Weights of a small transformer language model.
Size: width 384, 12 heads of 32 (3 for keys and values), MLP 768 SwiGLU, vocabulary 8192, 21.3M parameters.
Architecture: rotary positions, no biases in attention or MLP, untied embeddings.
Training: 382M tokens, 8180 steps.
Each number is 500 + 40 x the weight over its row's rms, rounded and kept within 0 to 999. Layers, rows and columns count from 0. Numbers have three digits each. The size before them is the row's rms in percent of the matrix's.

# layer 9 MLP up, 768x384, rms 0.12, rows 472-565, columns 0-47
092:573547445541553521539441470495539488485526485496484507433472586564575572479499511437535488585480492504531483481555481554484436492442454578470608
102:512506500531527481503572462510501424468479527514485499509524535508525476465530459511486516440487416476603545503517510505474483491564558498420519
100:447452504506526541462426484562517478518564493526509496469494446440561514601453513487506500502389590437439528493414538529523398511458444488519587
106:477467555470452479506492498487485526441480512429535479440501578457509420562555491544560533539546523551491525487465511504493501459550454437450549
100:516503511492481545510511461559522546538524412478578540522436467487546385491473523458452413475431552513543533528421536474463476474572449443449470
103:478428542435454496460425488447494564533524544494477497556494496467489477481451450524479495502539581465415523471524478522481536522512507471497553
100:499531483412481500518590490525515525552469539537475494511446502527510504529518468465543464478467499542488442525462457502470433498447546470478521
099:497505451503505490458589459478562527518538441519494536453517468472509484495446489470479487501588485509452475459427517390473508566498516532447529
104:473499450528534443462457466517543470483526513487522448518418514513485547570574583531478434460548512540500500480528508492468548483472446482535527
102:503482523485485450530545597487455487465514484504549509475469512560493514495504494492504486470504480463419434477512468465451516448493551580585483
104:549461505598392485484431540530459486510477437567513504525482439523511563518432468444500549508531545463548489455556460506502492466491524504560488
096:567540511466522499501406539522560491408531513520519546502448486478546490544448502494492464486482537534530515478503522484511531500478506498415509
105:457594516534479467524476514496494511491478493498436503432468572492531551507467582491519460455506420573437490492518493449488453475453677513556472
100:489499516495563409430454486566466490518531506555474608599559471472509502564494464482468535444557494531552513510509519543553572529484559486507476
094:538534558489474495509507502526490499504498544518603562526425511522546439492482501435484551399464522458431597513515500503451507513523459493459474
100:499472493516487533533486543510569544555426501494552540410491525541529460450462536477447604558460441538548523467507570501423508457467520462445510
098:513394477520522468491491546599500492508515559494456490479519536521517427485513533456495458464530518510498497493510464479453471545523509508437489
101:514576451568425529530555480468513491469565491501456576481536520405575502553443589452486516536481515468450438464440515530511482478490494414462562
107:448520481499545472485546428477459529484455494532451468455474453545475536526489484435461450550533469510449519505462532557495558477461549475541469
101:532482471471530461477542507451505517518459518552560468546495455451480498500496482515462491500564454490538505532459499511521519467484519423536532
101:487408489493486468471462458472519530499480537550499607485489506524477514448527423511537493498467504477561447530495456514494448469478487516505516
097:527464474509488526476480561506559473495445467491540422540532446553544483527525532500514537498486432465492499549525477492413547487538492520490549
096:568460506482470445469522489564499544437475514514526537470478491521493491519502540471478483530535566558463537513425483560483483463562527442504490
098:469516502544419595566520524509524515444522429500452456558478452445585495492413566553546471492478541491477439570458521570501485578520470570491545
103:513534498445541481474515480563510557534453469515552480530475460494527505469521473479513571493438548550522546483402551491448467484519541443540445
097:461506500492555557579473498482541508471565499545449495418492427508484499542441461464462477512490461490469528515535558497544491424469510513549509
101:552457488535534493563525532493550530451421409538528517524407492533500539471489488548431458481433527534500515550404515429484504509537504512541421
102:507494519507475488464470574493490548495488523480490498468533494503480527558576508506461512465520513535506507475486475483428509479482500501475494
104:455511515561494525483550518512437545536529549496493513455464496468504435498459458562538526518543493493456589483549474470498428510520500520544478
101:526510615433534487542544488505537557511475545489421517453499479475493482531453529515465531503505456537464479469456516454565465563521452480491533
099:506486515475483480534508443482477494498479542481566546524486524443544512557540548468540497467456439468497513546499581579544428498470514513412531
099:461515563528553475532484494544501535500520455509506493496471449451541526526530460513388539490466528495507539500487499573406477413506414471543559
104:435530509532498486480532481594454493522527411460564390433507565530493443537479470503521470538454455443427507485453443491471541545484575532492570
107:480484459549488550556464490443579516508485504460488543536503546500550468516505514503426469527514479519518422439474457504491526531554473524523574
102:588486567545487544563462444495531493506540544502534512476520501556515523456416466519439443616498485526594441554474515531484456426367505497433411
099:552560513544491474470507507486503459503543504534484508492482560532605484419510472566484618510544531479519504528489403584462383438477421486437439
102:538524509489525520476470457488521562499575473562481482494494485579431467509440559432552539480501506510458507553469511532550526512507539479559500
092:471429518582499482484555551420492448498589490473478520451500471498511453449590468446539500547482529487514513522488508499515482571545532461467426
098:555480506480433471496515488482498537474493516524481562509487533495491463515428533485530520532456412584435445462554520535462502440529493530452499
097:550461539507492458499469467465493547523484572515467512512375505526527454514504486523432542479634417502570396532471447478443521456459484519480534
107:494535428482548570448523483476474472545492540481585436558462509561541524561444525493522539483458517532530465456508458513478437552456523518486465
099:523562496465544445479542540572519586448490537531496505462514498540497495515545578497554461444582515458501495499478479468506498488532487554517557
100:483557571497522557587476518520500434461432487520506574457526519488473528499525491498485482480529529470594468473470435561565548563509453469507495
106:509529439504559544484515496506557543438460467531532507539519596460518454526534481516479485481473455462573506474528581458557456502554494452512397
096:417386541522504502516500525529575446496456545504514466477454466504526500475477509432458493514503522530458466468549520513510539490547440433525510
106:533464455478508516500559511493514567523526461479501500493405466536535494509516475415500525525442465578517482518548519482499557497421537475501411
095:525508503551511461588511592482533512500525471495518571539532510487474471520512489442495515456486477405554543510468541453474547555469517478578595
099:488495485480475493578500541537497555499451482482520512520531533497553460519501596550515532553526464472441411460524479460494476491465562519487499
098:476513528568488507557496467602508480506495503488504515477538556474527516538523433530552474516425551471518514537458477508487473484529500469491548
102:521407519478524455531517519455442534527495526491525475506531539496406531456499566465515532515485528468491538491523493445483428511462561497521493
102:542523454536499497532557453441507474511442469535528436595461535549500419564516541422533516577543503517511483483422510455511439472492476597426540
100:504458482523536501527462443520529563428505566477464557519512499527527466471520557508496525488502484474436545454525476475501500523530494421423463
100:498458467476446472505507494529439491488464495577530482543475543480458482518585481503573470481512517489493514397495483503474520534522449560495534
099:506592553518538515505480526547513523556427507505517446523452450543502487518474562485494460529557477628435506507488441408436487521499504530491419
108:445447571470552501493502498565554534526498536470506507439471489527543495567437540489462486504455500532528451429518500474523563485479490418503503
090:480536522459481522495584481455535367404495541550396470469592523550483479495496498481551544557524529512555482479461574505575499525513486493484538
096:559456475514431488484478536520454423535441484528474487471563564512475496503477497496459552484455488474545582472457484437506611465495573508494466
099:568507450531466471450532478501503516502521514555494467507464521489485516514559463493492511511488486503492491514450470481503584517479499571475486
100:487498526519516486448484474513533432473466464490534467502501512415521505497550488523388484470459510529486521510518462545549495474580475498477514
103:526410563473531440439473533435563500522446498562479547496544472514492554409532547444538440557498505537505586525546497496468522457488526503550446
099:489497541464445459501475402555549488516479497478605522604571482417548509462503464517558467505451482503533528534485575430482491507499495432513465
099:493507470487538515477459458527499508486506539524467446518527508458447452504531456515474474470625502535514482505440577566488521521492507440510440
100:482527531465474503567577473541491415509508472477472480513455548521456404508478514457446482501482492527500515531517460534549532548462565542535541
108:490467511535510440503503481439494521543442496548483479466559433538493537573488448455513436455457431531500500477494432474572533511493501491493475
106:494502515472554488473512500510529493472516482523530483486505549476486518549544456442490551563465465420489508494532477439505462523481500496519475
105:494494507529424513514456518469539432507499472519468514479472523481527470448496461517521509581497542484485486495468494493535503467510420537542479
103:502451455482436521512501513454539433542556436463556501505539497532430497490485532462465532532521520493474391422499492522491443447524429509445511
098:473518501513523461476493426518580498508512495539488509543468549499587472545468509594510524530469525504483495582499454543452500441477489463533507
103:494521539493509495440513517498486513524424501521487504524503543501416386505514472532514496452535498516562460497494446502595521484537581504515517
102:497558562495565508544523605464492537493436495472424435506516578486505454536581559533541509464568497489443588505499478459436462550574551464552480
097:462468564472487564496503499440551505511558455481442517509510473482474577453462422480527528505404458453472527479458462531444477438494522525540378
100:447526477530500528489563521500483562442424482490542544488468539494505492441493542496465483522490535473476529495531532459459529479505450474557495
100:478463500563427490482486595537466445501498532481536484499562442524452495560447449463554514527489495519539535443471487510415476508488526511462575
101:512478541544553541525473455479450434553540537507589460496469418544449531484569613507510464496489533467559543475504477564630481512512468600525510
096:527476451508472499484548529581487419498457495517508469476497520504517472558499490526597519460410546500485500558554529424496516517472523451446522
096:454561519468507484538539448475481542513525497536509396456525467518488526613481535448472538517426414542537601487511455534443507448485524476448493
101:529498418432531496563588533485540508498446416540470521435474496500452500441427438460506502530512552520556516506475460437496537507506497544519511
096:423521505497488473458508487473524520430464507545456562552401525422461503469556450447450565539476508477485510457485484561548513503442481459517572
105:476491499536537507608572483576508487435506449540516461561542483538476518475551501464555562477486546428466544444493503521500486411568534516459532
099:500510491445417525571510471565473496570570516497512518483489582524512518503511524563413503506516515443586512470466468476495477481468468449527431
074:588451525534520526528549508468504554545478425505444518520481553456538525482538473494521502545538477522571498412512467456567477532525461467489518
102:496491468472496513537443411485498498532516489505575490525473513575517518517541540493541506578487501456537466486484501587516582486557521475500471
102:514546458525496494533573520513559435508560440498504461513502441536459545484467531563515496504488431522496429545431533556515522441453502497519576
109:501498477461523390448465408527441414468515519517481497517498538494498464503476503535451503521502478475558529512449524534519539562532488558540447
104:526519505547445408475422508492520463477487528455509540507496540569475492433541536511576521615527576563474474502537505514498453495513579478510485
101:524504442557408476442475441457459452525528550549409547476540498476477434459486482518503531483558469423585490392416491513545464553508455475540503
100:525495478507498522529529504493478505527449442484414542502498527482414538438450565519573505532507499452480483539533467532475508414484563552532451
100:495487455547450473553469485509564420449456513458516459467527532508511465514441468490449391490513552526480471494455448536513498477521500476479477
100:435478601469519526523474488447526538487480507492479490496501483540541462547525474473551497540494512523525451516443469484522463533442505523558489
098:526473471490501512457488382531507478544488497502521466460505467506420498532516421491500533467505495493474496447443497483522591468488540478565537
101:455483497452442532504502472521508471523557495497488557560559481515583473477431476539514542481520482496423583488469493520534505500508493532517498
104:478462524541409554408551474519479329533532450532482507540514470494517466514516438595524432544532509487472515487460475494537486501501504528507497
100:543512506543465504468495512465471516500506433497458521474509513488519543514456487549524539472501487465458447502479452554464539468552545559428503
103:519508526466480578548489423528613546564524561500515514536426525512476591533504455542435459427562544430493452496481505522511459553476478456471517
# layer 9 MLP down (transposed), 768x384, rms 0.115, rows 472-565, columns 0-47
102:483559486498461484519470512478532433528448453517492594504493424504466452554508567546469519510527562453544564538504514599530487489526559547506518
095:550502583498597474520496467480515501537484421492565503564480439533482520487510515479489457456516532460511544453493545472510457559530507472487541
099:507466500468494480519488456469498459488470500543458528492515503535465473472494575500483465577497431436434546492551460540478451461471479507511522
105:526502594542540552465473471489457479530468487473477550508510559503438482491482475537500574476469479531509525511516467473522530506489502467459506
097:529517480522480461503499528470533481601468510491539550569484484507480393451437487587480502521475460467605473540501554538548494534500497521471508
107:505534391457510418460452473488509556466509519461531496497463601439498507529520503507408503530513471535482513518547534474532482547512504490468507
102:460508536528469512503478605493439471532481487463499469511568463543496446513429477503467464469477486528489529415473513513444527457516585482502466
095:540476505573485474548525499486552499456480558485545462492439504472553476425484480460452499515561506442496512483530560489548493528514523532525503
101:510538455484479507525483510563515431432545564451472453436478516506502487481547555500509534525498526488502495590457529447457494506591469480563479
100:443463460626510430547521527443551512484465484475457500459514516496426473532519497482560572426547492442466484546578531487477477524452534511467515
103:519481485520447436527507497555580514529479525536520471507476555534473471461526469481459536493524453445506478473527499467491523540472483492515582
100:547498475525521490518498579535468518502513495558451542538459526478451470583476458544509493454511432520491450503497516521507501494468481484467542
102:438494542475448516532574548413462556430423500544472424475534522521481518558498546541477488469524485486512505502598467501561471521441514520562474
098:462487582563508493460464421500504542520458473496454502497457561532463519495526492493428532535525481525483520450527519598548441429496526486434474
097:514531479516560402438456444487472562454521467525427489447486453527480505477559536534550499487544507491471441495519485524525518521494454505478555
097:544483461550585460477520492565464481437490483475481529552541488501429478533482553460517474435496498483505429552513556524628512530531496482447523
101:473524492470542567565444425535520537477528453537469573502588522483537465499546531464496512493497456457467570553474505452518568528460558605444455
097:524552564477520466515548470498443475437448483508517509475549489555536524457453490541464489518537518478533548481484543511545519488512528579510507
104:389500453529482438515515484448457537531450515483456508529590487504506475523468496540484477522485537495491464424551475485450540505492473566490447
098:516503544481465456516528546480531525509503442527553492462538533543521523506535469496515497517493494481470446500592471506564574524522552521572544
102:510543445533537485523455546440545513583490496459550528505482465519437540507484520490531491545472551401524490504541561498458534454494499460442499
095:463423563502491545502486486518512555591508474470506504527495533486411459541548395487453471448530538457523534526487563508491470520475490513481513
092:521448461527462535535489443520465507449397560605490480482495484569513457508555533563586527517505508551469496527488500569509572446417477509538511
097:512548470455494428427470473498547528548512549463504542560498477437541483439557506529513503479513528471531531523465582465511483536586424490476465
105:500570462470490502487471561420580560481436549511510531453461519481496506593536442544555492536502471562501501476458520498505510502481373478549561
097:505492477539515515536478512522496447527547472483533548468572539482470559513478499515500484528512508536527534536512555516517552546508491479560434
103:522460511497529499490520589474566481530453605482440552510403439512424518512477473508470555500562503475481462463556457489498472441518507534532547
093:549541488506474546485504428609470418542549509507492483507521496455570547507534460493485460525506469478447467498526508543445421509561567455456634
100:455538519496550520477478488451471591543530534483471514425492468531510520446533437483573505526519542473571492544397458497493409479515518545527484
100:508601505570477510549439535510544446515491513504526502560555457521560554491463552449448522530455457525514517514508464510546472526505508549492469
104:528597450527452482464517499467459474469508457525507498403467426490546519508484515487461542540500521479493492461532484511540432504551490513552552
095:492525525502490501422498567553464488501511542552486464484478398506524487479528466539518491572461588535446491539458546480368432528511450522495513
099:588496464499541455509438461544372547465593405529521534533461474506529484495444470494535478462540533541543554571485531474487508545537480484543536
106:460547489526438507471453453570486514504557553591556475483431547541437512462518560485373572557490477451495495505543529513515499538452456474546459
099:495533520502442516522449501496432506478439557531483462493452466470459491522490524517465473491488532482543469443478561506428472588471505497488538
102:504518549487468493484538450551491460529489451496454512503489481470498467537534558469557505470554453514517528519470518489487496471495591542412511
103:483547501483451547578466545499482482506478484456471548581561504449473503529561535545477483515514541408499486581560457456496541411489473474479483
098:512523405497442498589500514518476438519546449512501483561532457456512521500497448476487523492520494464457551428501528518505452511461502501553450
097:491428478490509506471514523446531557499493547481489515508535461602456492508564456475467492434567510577452479457573464493466525471554546484527510
098:464484462502502539469545584523536494479569457479479547475523437491473496455483511482444500516425609557465439487463504542457441477544527477498511
106:438476450519522505521558547415439467487482552479429569492529466497470498471412495465430434425458536519473472512477558483487475529541485549536496
103:484511515518452473439482525523531471503486532457482455488461473494541495506498601531478522498543502505418522473416439487482514521501434497530504
099:573531473471448501468504499452505546529472494478521533433415530486534492481485417519463532458494575500544468492482438546532514516530585426524471
105:505496456535523435511403524515465504583392492475459455488478455396528469474448506526507497478524475496545489502465552485460437417479523496530531
092:553472499486471506518482533554486520472506524506540530490478482446474498499581539557443474515466501496512465485474498518442513491485586498456474
102:478536485461483537471452557456484498575491515459509517553514496490567519408466529452498409512457446476403444513499496585496474414516393534509500
094:519529448505508472464496504517488546510470468496525540488533529468549538461462398485522515512437407528477471513459553447565483501462420489497546
099:501489540511459484481495539546422521559515482497469623549483488417540510582514494445454528464423531493500498488496459490434508532539470477511523
101:540477527534512509524481523520549538538513518482522401480456527453365508520428463514453561487439499458554542559490530518508502501491435468563484
099:521508461525462496510506536510451443553446530534488507483585517511544545526587473476501552517490521523527456520477456497508498444501431538533540
104:496506519438542453512498546433598542461487525535468521621515548453537519453467467528484494551521471530523511395505474456444456411498481448505500
100:481523496510519460539569462535423429519520552504503511482479495480507486489463465511417509516583495559480486466549393433551453448503472468502482
101:519463458515559435491448461476492484577513450392486465539533529517506439484409453414496557519477541410466531501492547466462447528474513556519517
102:530542549502568494460540481510540517504465527482470404494545571460477476504473533509496502553513500466514424436442496550480513530537488457470537
106:493523542482462536501529494522512495505482540489510473509484589473480516534489491412497409459479528444560543497567529482486498408491407470474530
090:569559420450533488493435504585501468545454585548537572517474441491419419451526490544521489507485551513489547506581537462536520569519499432493434
098:533559532531444471486482536466467509513546539483521567459495461494532553532505422492428526475443497527547510454511494494509487431476567492532410
094:529551489531463536560503507523454450540511475462483455411581493482539469550443551460541493483407469498430545503502420480487448500475551496466426
102:540426497538532475521550542489477465485488433510552524446439542531502466527489475501470448471446492562470547498485436515490570482586488549538508
096:545499563525574509543526528518482492440589478573499483504487478484471397448448561451529449528487493529533519486465510571491546495471526488487471
100:502500463520552527450465473561506455473534583547495477491470526549503525503542541569440498492532501486611538447466506530489453521511513483511454
100:494515533416535467532508522584512496508532509467639527513457477510522524502492495510525546481478554464459484513482452504522456493516548578454450
099:489506467474516503486530541514497493476440496459556462513487523556481461509474432541437464522492515553550533541495534526474520486530460518465558
103:488517455538422471481546503462551465479485472528466511495553425503453486511450470542438483438481482438505512486509469489537479528499611508460448
102:448586471552466538547447494491504513495427538482525458443520475465397541545487452565471481530541563527605493482575478469552437453527597540477522
105:483463485453505462522537535509583539520503457472591459554524494513510535501469538570531535440506503518502468477504478469540560502529504526481509
101:487514495487549552460500569540488432482519550582647513503531418447470493481461481555438504513450512447504506507487452531501414487437528499531527
100:500466508496450487498486484477526516512561468553513436522548556509467526474485520505522445501507557487465482509531497547518471519512522469532474
104:493503512406532475507507485540487488503497503488490467461401537509523486467495482440508527455490474499483433516462485497558501485506485444479492
102:441494501479534507490445542476520512543504530562427474507500463415471473529487477477538529519486568448491511503533607573485519542622528496428543
099:505425460516486494533511495499531466523552378495498488509538529504482556516552508516506450432475543471497520434466519488507486508538505476540485
098:494497520514486509459394481400450436496532514513524454498430444512449560488458555471486477502475510486483462363433529421531504523500485511476464
100:537501494532465479463502520567481473540510519485519576486450491562532549467536582481543502478466482562483503477381575479448467448532514460543451
101:478479484500422529540591533483460510490563478543459471531517516460480441602464551567539468543476580543505516473555546545518474499538471516514438
099:545555456517579573495531505455500508536438495499518523517455513488570522434531473529496513527489497449458456492524520577498512524448506486492487
094:499596507451461565466534532447518566561559492521459478511515478474506468568461480490489533553443459515517505585579463498473457508488550500553428
101:555453487475521491494513502495421514534532514465534573549565464458457475531404506523470525444424508569487469480549429496446464499502516513377521
093:487455500540511552382427512471436408481489439457475513458501461492529546492473577557519473459512469498480569493499471501531429539539529440515491
101:544479501547533471445531588512475552467510552422546457546514477470455483509508505554500538439550473532505512467494527591531488523473421552507430
104:499536488471505430468534408524454530498498475565497459470407468527516465444531524512490543465501484507510522554494481533551444490454524472511497
102:430468468423485463438476552507508506461588588530465491485518460516415534486452488476487517481469484482494544552555581565426501506504524494471543
100:508518505537423514492558557519514491504509512503529482483450519569556565536598562474481533524452457526536533482467431542428492525570477524542596
101:520490475452478533490538565455433546474482536552489444570493480484524511517543501491516486485491483433511511501538522539500514470527469472461494
104:524516517493514430497544427463444437466483452462475434533508551497453551494538509503502506498540509471573589472534551499454476458412499461551481
101:515492459555498479586524505508532509462493531515526457536459500542447466447540441473477538513503424439478549471489482513518508517518500484500495
101:462430528480458562464527479503526508496535496524499487453567454489404521436447497486479493527491429479482486456547426559512416426484493488449405
101:563490533473500575562502495538516466470463535481518412482525486469499507565450498539464523465501533501440535502449509460491422505564466441568492
102:486517569508570555474505459451448455538495463498506502498512506450480494507538506492521522490507504442518528459492412516531433492456422481481503
101:485481465409552432505605536522527542510497484451412519489542464532537458476463432583511484521483484479508518519478489497492538493447450532410445
093:497489496498515529496528541500512525496588463517456517412514526504547499514475529495450515389512476529471546504460484459477450561540395446508521
102:517526511543500459477479466480502543542497481478475505497453472436500506454556524522576495556496483490438510488474451554568538485444488416613621
102:507500427541529421485513496511474523467559411504481528507474442483499445478535522595551458434482491474524531507504567486488464558533446550495511
102:538445533499518513556519403472553474537472465474477484556448461489527547468425508481521496508509497499478425472514495496494464514536541483476548
102:475453505531501465586506448493549528553540539430573452467518517516483516442464522524494483449535499462478514461535510575505519460574521463514504
# layer 9 MLP gate, 768x384, rms 0.113, rows 473-566, columns 0-47
093:505496524436490528452458490566541456554497546457439487481469490508529537490541495508476551471488449503517520491560544558544544491548525507417518
098:510551566499515506543506469461539480469511483471478506565508511577507527470555438498476532473549484554512390462561537517468549530452537519516479
100:526509526510573502519441502502509564503456574550478550505489506475541513560514431502482456463451464478402514512541525458516505566492546481486461
096:528516499475593541481543538544502477446538546535487490461501517497475474457483529498523461494502420510542491467510512569453528486491542498475491
106:496480475452488520486524488481479547515490538497490499521553540519541480514545550545449556385447513497544460447504507475548522419483495476468480
100:507470494561490520615464548598492550483421546482601476543542541548467440547480495394566481482484526429519504573457475503522493459548551488435562
100:440499414569490416438544519490518476439537510400513563467486408445495550544503466545479520520459441462472505534511515480520492464482474496458532
099:461538530556461543572474461528456436466513520461504429536494436494503560548482556570523521549506484418504498496469522453481499488536471430437523
098:536514534537566469559489452491523500506509549545600511500499532430506528554599480472515550491461506494464528484469496524428448451483513578558456
105:449517504510463543550461497517399486522452461543479557528480453579421534463459601588498502445446514502506517551535538524491544513491546463476447
101:525575497454561575476513517487486502470497538480484476573425568556530487509482449501479500513492427491550542448487589537533586497562556545426487
101:513495483482480546594512585488525542521491494474552520524594487549485474475475513462496494469524593457489571487545506492527570530508473392460508
101:501524529427507558519543478484512455408550433507524536466576456447542469548462527486451531467507462520456469528408516557506503485531450529530418
096:504613487601499530468454486543458463478518473507461579505530470554427460429518547469570474448496514476473510514451508472498516523471462490515419
096:490515489488474519482482536550523571486430506504545523525532489530516491486448455541481540488509500568561490488449530520509545522514539428517494
099:470457492561470463470465459601501509490449486483510526479525490498508518528497499546498501385429512499496524559496488525490514519483521585520488
098:460518519523445476432555474438556530419532500523508531544544570503496528466561538538506474542526494429491492553442504454466556470511541499522493
105:464541560492496535474469565532423443593548430512495421517510470520493497469553629512445413523484528501467530473511516474505484426576446459535503
101:551519504507488482512550487536484489443514497431440502500582491464504481516536490492548463530495533497530520478558555441436450513526462460488522
103:478529494489496487518470535480494525606538459524579566455564518581574530510506472493494498516552461448514400439446544532526488570487633527552516
103:464579549472463484525537494477480414482475493564503562529536541486429519517417476503490463485468545498531511466579489516466547439534491477481455
092:455524461427502484520509472523517466515512493476445531514511487459438527492479471431510508506538493520407529630537500529481556417546482531495552
101:547504468531488514461475545494489459545569537484522484455481472560521504525487407530531478447503513468502411531530478497445546459484502420507475
098:481510536524455482525544478497452503510521611469413569439575616561506514499492517493463500488499495506505584525504500523487448457479506471497512
096:480531441474465503505492462415436528534485483522519459496560553454437442530553506507519514460591542550514574462485455552511512505549530539466444
106:528462421413496494453443538544475523548532557532485444439540496485538492487500444490438527501553493502466462477446515510454511460503524515475433
100:540502467516454538498418520494538453520533479521484462435576490574450543567565445522495430523540433443452481497528428529474486511417469480420560
098:494568406530552422443466536505478542484500534509524544458456540553520472568526457521483507482541545412484537499482487490474510497508483473448513
096:482529466523500458502546485561532499444519515500507494522519569506488509446524564507479471599545522496524515523539507547518512520534450476480525
103:501522501494483458497479557429468461488508490471492541457509477472510559537411561531557450515489477547481495516506534444524473565524570490475438
094:445509510471501545536530509486512468478467517487504510518478539454409489493425446522580507485508545533470507511590519487449561544499532431497492
106:501407530499438503547539560552475384483426514535459505484445545512457496496467503445540605471454492438461499488581501468549472499486557519498531
104:437498487513560518433505564493471473483519514494592490481561455521436472547493509495489464486484475472487453523492474479516433574513505491498504
103:489529552510502469452499595498449483450499479441560464450446490593461512501510491448507508489517489449470484548447528524520512508540464535503507
100:440513528553488444516493502532491493574468469513516520443480496511541465497562511499490449486542458434471487483453489540510459521471556601507508
106:444537524479485538471498556474494559463447496457523508545474566557454523388469577533462525524504457551510508488454539505516545502501456457478527
098:499536627533469520532532522509540475476537516512465554499513408481590408525571509512486530509406550510493497517452547520403491498569501447424503
097:514563411558411553485555483499533491503484523476484524472480419505478462517563481565554484499604457479449455516464499449508442603528494482506515
102:489504581508463542534492481547450482510506494505438560570459586547499542512511574470511556513498502443509585536506495489636487441444484533468517
101:478523447544479458484454518523538552468524459452481537512488524462462484503466564511524593430455462487505466507444624475473479477540508514523513
099:434524456509511518439497496530512481556464495514440486495561516447527538486464491447487525551474508520544529534464460479520485605528488488518488
104:539548555466486526503489437519442424471541534447490451592555409485441514528450456482506485480455494497527456448478522495538463461481470481431477
109:469416578496474546497509483503553415523444523546467490489502451467409546507489443563536456481531543487532515519494494490462545484594488575511464
100:554499558543438463498415456474478407451460482482511545548516488538495473441490550520493494497420528481437515497444471409463474511477506455498531
102:487551532544483490484478484505441463439476516503546455503544474522509442548487506538518428502494501523580500471519505450478506519503511520541465
100:488566535520503445490506523493525521414429493526547482536461451464455481446369492490445513537498501487531501542482513402452459561573454447566518
105:511497534457506462488552468529491433549451463558457459461514531504496507499491512458519507546467464497441511568497537514477482515471491524474482
102:482539519475462450511546574495543435526485420460567520509454474540511455531550535468511555536478468515515537520516514511481472525544486461423496
098:517432461459493516577492460592540450497492461510550415483544480494555483481458437421431453523461527474442547544523494526562495530495480549485487
105:530519552507542472447504474503502491459499452546546521482505524513490531570489450469501522543520541502475540508496550420529479485505562477478518
098:429547597522541554467511527491480475527462534527519424447536473576488479456449537497551518493523560457463437472559533446459570557525471559599451
098:557522521457462506479500467508435485526416571518417507437552476474496453446528483485515474548573532435448423482531532485454498474569528500490483
102:491527507482511394482526529476489549505438545440507444459446434522498420475476492464481493527586502454521449498518515486441574499558502547508514
106:485505473468509474452464539495469582502539550512581548456572490546465492518554513488531535550517454450510494522511515518510468483502481453535518
092:489448489424465499512382588462447432432501485401473466549536569483440513575549552479546496526483554464461494558462507493514518478541490472503467
096:431444469399484565511513498477529508471514546500509473532524473463471520544439545515491445532493496500478533512497410516444520470469483497484482
101:537474503483483564455510504549458456488485467502448417502565480506467441472478527497593466420502499488508486487477502462472474501484512564435430
106:554563541497489467518415515490412471507514507548503499476531500442526423465511507457439518479499511494484489555480406504485586514519571523530495
096:481527443504429588451555493540475472482431453452448437473561540577475492551471516459498486548470471421476581397443476549506562518533557476570511
099:469439491482513492467553441512615531459469578455581446486519502495514421571563505530490529479460444511427500436485496457509487481549494514528532
100:455497579514477499507575465500490441471532460557541486519547464505503472500500551503518514581513436589431457517477470533485489526507461486533543
099:506519536486461483525458521445505495546456460480471544465485502554447532505436512539533517493481485500506543525464510518435482521497502485469495
103:504595502546429531507476559489517419450552503571495489518484562636550577533477509514534554460535539559524562489507458482544561583495549499466479
105:524552507519537461452481429541401498516427438539584535504521513412453525521506375473505546551471524543479538460425543495505502494494521500478479
103:488447533515581501530503528489445545484547481380484503515504503484535445523490523461518556608507478513459505565493551578458577514582489489476532
104:537493574619531494510515529551500465494450484541460455450528543433457502526477468440507450459529513504460505543477520491552440542548516541486489
097:543548399533518499440436502494442557423532529509521422569547448474442504476556552553412464457487436469590509541517515513580482528437509518503588
101:425486488575553500493473474563520482541497457506518532556463491455466530502541561485504534509401522444496469495528542452449476481510536446562491
099:557480532480481579525512451483526515475552499487518494511478505518442454499407481413493480494469433483525476567545446449479476454483474529500451
096:440466478459452430531513499444529518605550494476514506550503471495507509484492507534539515452506458512518540436538473604551489534551510588467505
100:550475590472469528517553518568519574504496529550476478486443453474517551471536536487500478557496480508505516520532501528472522461542521498506534
097:528463493532476497468446499487496493489449550524484456426466488422480519541501513506513480528544522511496490516446586478496519511532558513518485
104:458418533457539530532403533489448461529493532536556449464552524427398582501401524516518502529456512469396469516456548463492501506442484528515517
095:548533451527517535462551521475556461486483510465607509512488450529471540502515510506551467536437534464498490580492505476589473567463468453480496
099:450525539471507480522592509517472593522580497506477503533509499564478512516519481505482511539402459472537495505465401499447417503497552540565435
104:479410545497490463515585527527472540471505565485518446528559453510494492518566537505516501502477538563536547550470496494455464486548479487484479
098:523437495543464509532534469488485500488463478524452504453490535480516497508401481519468452473442498570492493500501484478406519489548501458509515
102:535529539505454524495506521513496448531459468543443499487553480531377471510472627525449530468466523421496461448567517515498427473499515570442523
103:547536501520503499432439544498504488466481544480504548472501442535441477495467570518501603471490495462543614482497434424498441517549497523443563
134:440486498411439538481474519510481523468609505503477534500544425529416559525469512463468474495473526529491522565526559536436504478509557500481499
105:503543540522563507503420543536589424443556519484516442507590494568537486528468479525470523529510498521524510505536487483455531508452492463554472
101:512518468565493481527468512524424460547475503458501507467534552522514498500473509472465540486463558489513572424520518526487437462505497450556459
101:498477479457527425528433518493460571480437465541474451503522441548468559523445455506538513493503540535606454457550453538489526546574553528545495
102:544470514537555525508461488435505482505455497487514510525554495523466460504544603493494499480481448573444460540592539503486478557537511439411446
099:571479459476468587497474509543502529557470537552558535498542491532483534481472482477521496499532437450469447443523616530533483516545520528461495
099:538540453457484501518464523474465497553522438463516430533475476505474512548474522609477457497529554519481442438501467495526465479477533513478449
103:452540446473420513499464461489540514451556521533462484443562538499496478493491412473529549525527474411518454530471498498478597456516488497488402
101:473500523518450537485416524493500560542514400512551480506566444431515503474443452485523541527471525522512511487493539545481486535562523537434435
096:450563514456583553553493524441493508464451572532543517496535499558511485512486555484546510540518472555518486467532536504507468526493490485496446
098:492549585490519531540450490500445529490550500492547492485458522504436456481521531526537509555513468479476462536554509553463480494506557484512482
097:485527521523513554522516476488487513502482510533572482474505539483473469508509526532497392508479476501509436489545523513526522480523568536497482
103:533537554449543529459541489492524499475509506510536441544533481486485545460423470466542440516461474537446451511428546446515512557535486469512571
101:523488489572518497533474481497502431463452484470558466525535506493536477540464490435464486523545576557516486475486526498428447423500533551478480
098:452528523481528429503500441549474538488472572471525485573502534497494542436496463428498444492548520496461534444546557509495455502492529530520414